Part of a small language model's weights: tied embeddings.
Each number is 50 + 15 x the weight over its row's rms, rounded and kept within 0 to 99. Layers, rows and columns count from 0. The size before them is the row's rms in percent of the matrix's.

# down: layer 6 MLP down (transposed), 512x256, rms 0.194, rows 498-511, columns 64-127
# up: layer 6 MLP up, 512x256, rms 0.202, rows 499-511, columns 64-127
down498 100:32 51 41 31 60 18 52 33 45 29 22 65 30 46 67 39 65 73 56 29 63 52 43 50 26 57 45 66 57 70 44 38 49 46 55 42 29 66 50 69 80 44 73 55 15 43 33 43 41 30 82 56 31 27 63 54 50 51 45 33 71 24 34 54
up499 098:36 48 58 48 44 77 32 44 34 45 59 51 45 38 57 48 30 49 53 44 40 49 57 36 38 44 56 35 27 52 50 65 56 48 62 86 44 65 70 47 51 45 43 53 16 60 38 36 45 15 53 76 52 33 21 08 47 47 66 45 63 39 06 47
down499 094:46 66 69 60 33 39 39 62 55 62 55 52 58 48 49 55 65 20 37 47 56 58 52 53 54 38 62 53 65 36 36 78 50 46 43 72 35 55 40 28 56 73 65 58 39 27 24 46 54 56 50 57 43 58 49 58 63 22 26 56 76 43 49 61
up500 093:77 60 61 62 39 53 53 23 41 27 42 58 56 71 54 47 45 45 55 34 53 44 46 44 45 64 38 59 44 39 58 58 37 19 36 09 71 58 32 69 48 70 48 27 51 49 53 59 54 41 29 59 65 36 52 57 54 38 45 56 49 49 68 41
down500 100:60 44 05 58 29 29 59 39 43 50 53 53 43 42 43 38 41 40 69 50 44 65 10 54 58 52 54 38 47 42 58 43 58 52 62 65 58 82 59 35 46 74 56 31 71 49 69 68 60 60 72 41 36 74 41 79 62 29 52 52 52 33 62 42
up501 099:40 72 51 64 55 62 52 62 59 24 67 59 48 38 52 68 62 41 58 06 89 60 44 49 56 41 34 37 45 70 24 66 61 47 41 32 38 49 36 57 41 38 34 40 58 57 69 29 66 66 35 70 74 57 46 42 44 51 51 51 28 56 65 61
down501 099:56 36 39 48 58 61 30 55 51 39 70 99 67 72 39 47 45 48 59 54 63 29 56 74 40 39 47 60 66 86 64 50 34 51 44 33 60 37 64 41 37 41 69 37 35 57 69 34 37 71 40 41 27 17 51 47 38 83 41 51 57 56 48 43
up502 083:68 45 39 29 38 77 55 76 36 52 29 37 42 57 55 44 49 69 64 33 17 62 62 41 49 38 32 37 43 68 51 38 60 52 66 61 52 54 60 59 46 50 31 35 60 47 51 25 38 63 80 58 46 43 39 44 18 38 34 43 73 73 33 45
down502 087:24 49 41 57 56 78 59 50 74 37 46 63 76 46 66 41 36 63 38 32 33 52 37 47 00 44 47 39 75 69 57 63 54 51 66 66 31 45 36 64 41 38 54 64 46 61 37 36 60 41 43 55 38 56 45 48 19 52 71 51 39 49 40 54
up503 120:70 49 59 48 25 63 47 43 53 43 39 71 68 34 41 57 54 81 31 50 44 43 56 50 66 25 38 75 46 41 66 26 36 38 31 54 55 72 64 36 28 53 67 66 34 43 36 56 60 78 62 12 48 66 45 49 46 39 36 34 59 38 56 53
down503 111:17 31 62 29 62 39 47 63 45 48 12 54 55 89 50 54 68 68 49 33 69 49 43 38 58 60 49 60 62 53 52 53 57 55 59 39 70 42 32 51 65 20 45 43 37 37 38 71 52 59 68 67 36 52 47 55 43 15 48 41 36 43 61 55
up504 101:53 28 58 44 65 38 60 63 49 76 56 45 60 45 36 53 43 36 48 52 68 67 33 81 35 35 36 20 69 51 63 52 33 44 38 37 37 63 56 50 47 58 40 75 51 35 26 47 51 32 61 64 28 39 51 55 45 46 29 41 69 71 59 32
down504 107:15 57 71 30 78 68 26 41 50 66 55 42 46 59 48 37 69 17 65 32 52 56 46 22 57 30 53 29 49 37 54 70 50 34 55 55 41 54 65 46 26 52 61 53 23 72 42 68 39 51 62 40 48 48 42 66 54 63 47 49 51 40 48 62
up505 097:51 48 67 31 44 67 63 41 46 40 64 33 39 55 96 34 42 50 72 55 14 48 50 57 65 30 60 32 56 76 46 37 52 73 55 45 42 79 70 50 37 68 58 59 62 35 72 45 47 32 43 41 43 58 62 41 33 31 42 55 58 47 28 48
down505 101:50 72 41 66 70 63 48 41 55 82 58 50 50 56 50 67 41 81 76 69 64 72 74 42 60 47 30 41 69 30 37 43 55 55 50 35 60 51 34 62 71 35 78 36 62 31 50 64 51 63 62 34 50 45 34 44 60 35 18 44 46 45 46 51
up506 098:40 79 63 56 26 56 81 59 62 41 68 34 41 82 35 49 72 69 10 42 34 58 53 42 40 34 34 44 66 49 48 51 59 50 37 48 46 51 34 45 45 71 74 64 68 49 44 49 34 43 39 74 21 65 53 40 47 54 54 48 62 44 32 62
down506 086:70 80 54 30 41 65 49 71 44 48 44 39 90 46 63 70 41 60 32 37 51 31 46 54 29 56 32 61 72 35 49 44 37 65 34 42 34 36 33 47 47 53 72 50 09 34 50 71 78 55 41 31 63 51 32 48 49 53 38 42 63 10 39 54
up507 109:79 25 46 55 58 48 40 46 45 33 78 70 74 39 46 49 44 31 40 40 33 40 33 21 66 33 55 48 58 29 37 59 60 32 54 09 57 63 43 51 24 68 59 51 29 73 75 59 32 62 50 72 35 45 46 44 57 63 73 57 58 67 49 33
down507 109:77 17 24 37 42 68 61 68 33 46 39 60 47 54 18 69 31 72 70 57 64 37 53 45 39 36 54 35 80 42 42 52 67 53 41 34 90 57 55 52 16 28 52 25 48 37 33 74 46 63 63 49 24 40 72 42 48 78 43 67 26 41 53 07
up508 099:42 41 47 27 47 56 71 63 64 59 72 44 47 40 45 55 54 65 57 21 40 56 44 42 55 65 62 29 55 32 63 64 44 50 56 41 52 74 30 38 49 66 44 31 34 42 41 57 28 40 44 37 40 42 44 50 52 57 24 26 04 49 35 39
down508 100:33 53 34 56 45 23 39 59 66 76 25 35 31 55 41 54 40 48 47 52 66 45 46 39 55 53 62 41 48 68 39 79 46 52 44 55 19 51 50 54 39 36 52 61 79 58 41 67 39 47 59 25 37 27 47 62 51 94 65 42 65 31 71 45
up509 071:73 46 87 18 26 49 78 66 45 18 52 49 57 72 57 59 69 37 53 48 31 64 51 40 60 30 66 71 27 49 49 56 39 52 61 38 51 89 35 61 57 53 32 43 65 61 66 38 27 37 50 64 82 54 54 45 38 52 38 46 65 52 45 43
down509 077:95 25 53 30 52 79 41 41 58 50 53 77 58 58 62 31 78 28 41 28 39 58 48 48 61 50 53 29 74 44 53 79 68 39 53 53 44 35 53 57 49 61 36 42 39 59 62 35 63 41 67 54 63 35 47 35 58 48 51 63 40 53 54 62
up510 098:60 67 67 54 46 46 39 64 57 55 17 48 53 35 41 60 75 67 61 50 35 38 52 78 33 36 39 46 22 64 18 49 30 44 69 58 61 52 58 22 51 72 24 41 18 16 52 68 63 32 54 47 40 40 29 30 60 33 62 39 47 53 21 26
down510 100:46 64 43 38 08 57 64 74 60 44 64 75 43 58 72 39 55 57 51 33 28 46 61 48 47 53 52 38 90 40 57 35 41 77 36 38 71 43 34 57 69 77 58 58 67 28 50 51 60 41 67 56 49 44 49 35 42 68 61 47 23 50 53 62
up511 103:76 62 52 38 41 17 55 56 57 44 24 51 32 42 22 60 35 32 60 67 68 40 42 42 50 52 81 51 60 29 69 28 37 33 78 42 62 22 52 44 47 43 76 46 46 39 53 44 50 69 32 45 73 36 31 43 27 22 14 48 66 61 41 32
down511 096:50 73 24 44 56 16 41 50 37 76 48 47 28 25 40 49 52 37 70 37 44 47 48 35 48 52 26 23 39 53 69 61 53 39 47 57 50 72 60 61 49 61 51 45 39 58 44 25 45 30 59 79 53 40 50 48 38 23 65 23 42 23 69 45